config = dict(
    n_kv_head=4,
    vocab_size=8192,
    norm_eps=1e-06,
    positions='rope',
    rope_base=184000.0,
    qk_norm=True,
    extras=['local attention windows', 'gated attention', 'capped logits'],
    init_std_up=0.0806,
    beta1=0.9,
    decay_fraction=0.835,
    final_lr_fraction=0.02,
    doc_mask=True,
)
Each number is 500 + 50 x the weight over its row's rms, rounded and kept within 0 to 999. Layers, rows and columns count from 0. Numbers have three digits each. The size before them is the row's rms in percent of the matrix's.

# down: layer 6 MLP down (transposed), 1024x256, rms 0.0935, rows 319-365, columns 64-127
# up: layer 6 MLP up, 1024x256, rms 0.106, rows 320-365, columns 64-127
down319 099:493506515535539423528484440464546479486478542626585459517482585477506480552500482517539525501464434497436550555375537470461597437508539632497457494508569560495504545497503540560506497503478530
up320 111:491461514510472422577486482567546452453513479414526432525489428583572444491436488496535539549503543415468492464471463510427386490462475528446532440489475504573495490575529525526412492495520597
down320 111:512478485493481487475455483452414468531483513569496592480595461440483534465449464498528556457499526491462505592533440509477460502428546496498520552474394517438428485494453473575549504446506488
up321 098:514498408516532505533401413427515480542528458510570559496528550397470429528458519487489525572532511414553484618451545509526549465511429522481520560488563442464479487329560399502570476472536483
down321 097:534496443522450457531455540396534567529466461474509408448444561650524507514412473419497457470478488469436456474514491439549539531470439501528451437474527524486526556471490426513475436579420561
up322 088:517460439532365478541499472481505538553565565493483502509515553579554485441387531347517543483485466500482490571507477456556410493526462492471505486504474525577521491463519477535614403407534555
down322 088:559480494384529495531489440454489498467505524509507502478521418510471528423561564471586520450505484492491490490514518533487478486502404453583490504664498521491548509541517435485498458469541500
up323 100:478525476552528464530409410463403528421536518454520447482501451531459414500443397472508477507485507503504462578531549501561477483506450511449571508554517477511551451565524590439523515468432475
down323 105:401519464522491557496564491469582607490482510543413544447576469482489503456446498561539572494483599518496520435513554479598506472490464515520440522507536509506492384512523488455563514508477528
up324 115:479425506436431499548534497571455468490571577427510585568414535461540449460631494535527521611499510438493463565519565454576466450491585471501372477610513494549526530424476535548520424478502474
down324 105:522486491436476495489539589464431476511511611470480468486496601480530475478548505463489531532478533517495478467487509507537517453502541379492436478497508474528519541425339521501493399465417449
up325 113:549516597492523433529588516573492463445543510559527468508489381579416532583490523510515494533507581470511439531447604516579463476483520513443474424513510458628502601565489513527608528460428504
down325 110:461579471462502515594393370531444504548497494570530544480468489473467489480473431517424462546452537534580564505449509549486551521456444475458570565605539523524423388536542429573488503494518581
up326 102:441428540411438496503480455512462390520535456552523453456550436499486436501405577444487466435522452504504441576530499501465556537453468411430483491518536612534608492543628475411462490522564491
down326 106:584528538485622515578494494391413497395564421474519494574461458630472542490579520448494445551506461523526549449596535499471458529443547540502515491428509463424496406458518493514520511470499446
up327 083:565433493438389544534428402579473485504536560541465499399516478531555318452514492420520443626558552575462420614541549521470470512489537441396463497582544477535610444510481506545499422526461542
down327 083:425525565526684546466505483382505529486496502477460504515493449528529545569455576512474368477467552459521570495576510515441523466508430464560483462486496532560466522566459488479454618472503517
up328 105:390498552457483388505479504490441384466601551463489604582547511513518506582407513389524472549518551486502464560512513558434477568515521541514406488494523484622486525506531505549519536423469515
down328 108:524495551567482409487524488470470388559492573525511461512513486439529466555458427555513468562508527475416424499560522534533471507556542452494491467539496450498511449462567456545497572485496454
up329 103:482531542541516426449442453534437464626562471474529434473491600462521513547589557527556541448476533440557461467459459583492511459482405560496383520618445541517506539473543517520463506449605499
down329 105:441507543597466509557542532569470550463525469412393468488559453470567423451484494524534562574514445458483506468498577534556544505496466428493514490409526518491415422416547462568409460392599449
up330 103:455464515529335415467431517436503556549562501500562506503525531426558502587567524525557476606504438479550459488470417491499497495485472596525483541591474508490535584535515449438514477590457499
down330 102:546525478472579546586510498491414552496519529493451488534580526412413517500562502570463475474622464457488425429507518560521468454432430440526509545421450472529462435527440534533555424563514469
up331 086:576500519572545544508390478508605416489556570462519565470503613542449509496450455474551590509494493520498483513503663513562492473546502531534574516566519494524536520502463446490546541586504578
down331 092:486568491526479488539507507604475445446483553462492493598525443556393448555489476543521477506473472494492577467404422507498475521566474568513421498573531434456421454491416599399459451562499526
up332 091:567494514373452520459479548534476510530443551474498518521419462539441437530469513504515521556503482389494525559467471535445457503427518467430446522545417510503537468561543429464574542567566478
down332 087:620591484556512457526533508486524516512515515483508540566606607555425438528458517523423506484508512538459565424466525478474550550567545495526349494445537552530540477504590497483543442522520560
up333 100:509521547412418546524527544485446433482489475484573520478474519434617416581491468563442444503577484461530507451654541438458476488432533519421461519551487500445518494483533513469497512503474514
down333 103:431522526489424392431570458547490495478486499597391518532572469519433507577499508459487545465513526537539552393431559567519561481477461324441509424549415483514480481511396444500521492613521507
up334 092:431568601524602468366491532491483532591472502477572497544494510478501491425412531471677581470447554549616535585481455590517513493542518590494472533506439548508447508418546455438595450471593395
down334 089:497463437441525466518511537534584523544481494490484456459475430503506459546485450417468471407569484524543496455535596551479538436391478496514459484506595428508482538555444528428423501484536525
up335 109:494442498402413517494538461472537450553538491437514533386636461536482657465527458430533464584483509519502471496567494535552520506427475492402552527454512506542485498545573465527492402546425476
down335 109:455424454459542512510500491566501520532458472491505495523490539543430526547436460477451500484541535483559520563481564560466595461553488516485468512515437498526521590557489487424561423477519580
up336 099:509485561535496520544508473519533493484496447515547481484537480573500429484557391493573535518455607476644477512385540507497445400546501570574412570547468517579520491430521581418503455540497411
down336 100:620496600518574510569508415457523588416452542452503462555466487557452458540489504459516491414401505419358509530500483476537514440439560502637424536547533437508500514509477451541532567492503523
up337 105:478519464431474466531513496555517447445473483537404485516523493547484571458493546507499499566464475509555408529512480461447540419508455453510456515450540440463516467563542464473521477496486447
down337 105:524487469551492461530486511599431504477550581554440525528492565496506447468508505583488505431500412543498485418494431542468492588560424534461474568499518473477536588556595497546455568521458496
up338 092:406459590524446466497471473438473532508514563563489476419456521477480445497479506550533536499455502441516467501437419469409540460529562576489360524539413537554520518508494499465538406479508589
down338 094:460469556444567464519541479518507505578449509531473497474529515559528544611529553443519480415548466447501474543508500500602516438497445406514499539425498467546483543503456426505498504520551496
up339 095:481512468480510425447434448465471522620434550449495413535510381564566411452496503526545599591428538464490516485524534513477486436551503509446473597584538520546501525442592498567486439461637580
down339 090:551424532453460535468480626454513487451507488491414452570533456423581527497552469536461656482522577397568456529638452613435523570476461508504572490517475443495471452523545456396435469454501556
up340 102:532526444514483447447410448445522512523597532424515427558549399610527475477439441383490482542426587429628373455451542449526464500523589530490535443456507484633525494544502532567426511501510451
down340 099:462516465479541560481554566508538565493474433495633476474498498590455597536538474596504505574495537471492491514497514535498576522554503609554521448608507517524467492453537590502499547506528482
up341 117:505544460533333514467457536557462492514629507437543531466543510603491434472556518450505496550481547524551461453528496523507429519480506562484496460575511448557499479449506532468486482528531487
down341 113:517595462617461553564473472523546496466496481489492545391473574528472500526530518477530384464547453555488567550421459500462417495440536466420504544519473464530475555476530572548568439373503470
up342 107:388536586476482550546526389530499548450527435432474498508505414503472460502488568526530464624587536405517500527507563469449482507398423500465526394431505547492515562479540547573530443557446450
down342 107:434450486497474473456472530615549626433444457547435522508439547531408401457473479492466474462413510383486502503406491615484525489568409459573461464575531511483449558475508539454526513512556475
up343 096:519486563551558467362433504532566545507611490523558558473499528440524512415475579486571476461517540455521480521513465428499478497503542502382511449490495507502535527472456466472489525341591603
down343 097:530466506583498488504550567421544554491502489526494444510526474461504499568525508478434487459456536525555522583514460415589503405488520514475497558610506441430437527510487438399421494507556502
up344 087:534433427471531516504502439444535559557499499542408554490469557481535516486520616588539613445495542523506538546471481583461555454562471438388406513458460544510604537620520552371530483484493552
down344 086:501462467506561543501548520538468542500444472460467543480559415534512571452502467443421495531414464439502511425528521490489429582462528530531532474478551509437421507492460444503451540413567522
up345 101:555478447483367456515487466532507458435535555490540652576511464441419513516419414510501537567513495536534458573444512595419512437539531558510508483410476461552515538473505542418454454519586530
down345 096:555545448522493550507457521487548448485494445395509453568483403496487425486548486573550523481467470519485501420490542517541458517500625551519439449478566557443545569509499478421506459452540465
up346 102:393490476364537550510476512494506466526545508524551557508455481518539495442474526486460533612495521462513537553517485498555496501535538534546486488578405439530533436491526575440479473534537596
down346 103:482484562520521468541489467491480490517529459606461392446520530424522465419472425550465526448553521506501531529542510411508522564507480441627507517470527527490434521494523430567448439505489467
up347 107:460451438436448544425367486568584488491510509502507504440541453548576522579533470371643550467530512430454532542526448463443572514503410432426530363523513513473507501522618492531494563423595509
down347 107:483418470449488545505559498585432462487497486494513505519493444495652488575499527450550538528474573519491475461517437542459474603544504438518446411478417401432466574586515526543426476497459469
up348 096:480485477541483422436507469505483528536477499547596474444537486511472522493560556539543486472454531506533388519528511475542484474443587646531467402612395448627520509521520504567492536501525508
down348 096:491448497465554447596524473500574541474465465491515461409523436528518478526487566581473422479503497526475536488631511495449504462544490397547464549426557528460521503483558405472512547419534422
up349 102:418597441478446564573487513575463523481530465497478499544472510558511520468468593472530488484530566512474440478563425497444429495466452441440351480502517475533585500558539514512485514588528567
down349 103:476618473560458513500524444517577481474428480553563516478519435460463452544429499513527543392539524573522518590381566570526529512532477499392457439461469467491568574534502514571419519517412539
up350 103:513516463526460490452478512421493471540495462541507438428488581511565526566570549445605532504511495520541444490473501531570554456535537586488340535516499502511527504525645505524511472448510532
down350 105:422554578492412505468508407473505680584475471496441485472522523460494434497509460479491462502461579504424585540536577538484447449472513430472439556452520510535521482474614542497545455497461550
up351 099:489515475450427516569561547489487491406578472526553470567481430527614569570536489474472531521581512447446502553467552555488386504477461557505432466473411533510433557524521468551412511581506554
down351 097:519463561578556466445515496560562502555627583486494600518589503566490489596457496520555492562473375591556597478509513489468519518546547501467480464465461536507451472499561490470424435466408543
up352 085:482509459510528488450419490465508517537467646503533540575606512422515504420451456467624474510434448528467475652428406590485440547509617587497475557553431517543508461442508527396584498600527509
down352 078:454576497550553513555512529510498510495554443483570486398451458597529467487511494550454489544529589510480540434554526448543503450466509498513510470473562449435539456511561515573447567410503531
up353 101:459493521519520516473479491536521479457458504533512649428460447486484567516515451477544650432467475476389533573416543513579503410568449407521465651500550529503543472514558460502366520436477493
down353 096:527444415632419482566458482519464523498462511496509424525520502508478439582457575488497503451464487567508532457505554423472484412425531476533496471535503421563567496517456494541557458497542547
up354 087:531472446480434515511443377485591513531493503515409552440549535476486444502511538542544473452474535577436531641371484508480414486463509416432499519550518503464490498475544486478595398447465580
down354 076:432461537520518505521514586527458494535570489444551485457465418460552542461434462450461549553531502429548417408589491458497496471507455529561472484496517531533591529478456534517505606573531490
up355 093:556487469448598408529595540492496533499611525459586476501486489525496426432409415495490566610531528511513466490544478509588514510557619443547422476458420490497549473611542574499518581504605500
down355 094:390418536435488451518567499455506472436489454501475505453530420499426451529541536552521507443511459547529657522552466425486566563584444494420516464577485450513458545401579473515511426499498500
up356 103:397466544603496532521438436518485506485560539453468494501427445520491516476594499493545497501467609497546417545504517574414496424421447434532521482491522524567581484494543614437462510522545489
down356 102:583505585576526407634481569486542486496513551559501550503543625445536490476452519576569565479569555589489465480587522531509519508515466481615495495507564602530482389494584408532559503515491535
up357 108:581500571466569469541521485519504551468485505491514485485518461496463477432431475403538612571505432390397463552441605484463469536568510520521465497647564477564540493537473459577454481455513528
down357 109:540555558591470556486561455420454489505534460544402514401475531485461485461478577449520550447535483474547527528418469476468455579489516450485495502548464582414582521502541424410442419491471485
up358 106:539467412469528538528478525438397444541502586507529454580484484523498487491436494500515487461501498477455457524498507486474504420483616498550436530532605496494495550538515529463394565497506403
down358 108:538564564529523468430516541455560507577370547510407522531526478466532464490487467549541506572480497448483522525491455539404483478512523396504492394517634529531452466484576450558555543484563464
up359 109:504560539516424496524519422592492415507511474563537499548522466455640460498474520525475471565536492418414456464514437467489491488440484516489451422446531567522562466588489485539456524518512552
down359 108:502506431555563548539455540567506469462527503595574431576531545510538587528527543452469521520529589453387504487426481495528476541614420494396553507494567448574562465491507439545514623546437444
up360 093:496452558470555509414404487539514467549420510458501482404484538447503548557477588513486630470548507543533462576446520511517473488554499489495446525511418439659479541471525504545548562471476583
down360 088:461488403565488557482433576482502522533479497443539484455596587429556548504439459484472489559532395527521479457432551519515436510462598470455527490556527494511542477484386457415491459562474530
up361 104:522481498506537559531454515615577464680477545461587560502523417545474479487503406477448548527573452433439409474523572466461456462547529574446449453490487474562597458491565571633395581548482512
down361 107:530510511577496499450626485527493471531430494583476488451408442442482486552481442381485392505488469521546514597628563454535532555659438500490531531522519445489579526502521440457507517495528574
up362 093:507512448557494446570478514555462397500561594486538577399443459534486540521500508494476550532491576548527547491505476568571445383526457516522438473536545458535533441555560569559493493494505514
down362 089:514462460639506464540467471540539413498445640445457569528475440617470495539499567572503548477434489523499551489532480477556458497619591407593524469562563545499468509610476478522526520594551503
up363 102:473543449493513370425544526552441461489511504466514465457531428599538524461529590398508567501468512529521512527488535543470518444516428545544512537545515554600513500542553453564481574564576576
down363 098:561555522469521490485514506495578520452442506369484494461464469411508489488528545443617513573536528476561471490494535506524459542495521500525492479476673458403515453497595468446585472533443519
up364 102:469464451549495433426469432488439523550494564515608483522406456582522456479419509495492455479628567422581543470440552487513432501513468493502503493518487484464507555455479477478528523475563505
down364 102:481474402391490433493536441544476488582410449454396569516473639527539391453426471532541522447498411460530581446505491574516482485495521405485542509472526558433454415488485437504471520495434466
up365 101:424427550444474551477527559414526469492556535472476554515515516521590401534516467450481526493538479488482476498512557457526539436536523475479431479581525508512488510354515531557554522493496455
down365 102:542494455539497490395446434501448489509567407638560390465599468535488524461458535426546504407365481530572530566488523526515445507461475492548531488494498480471505565553468477429496458428522461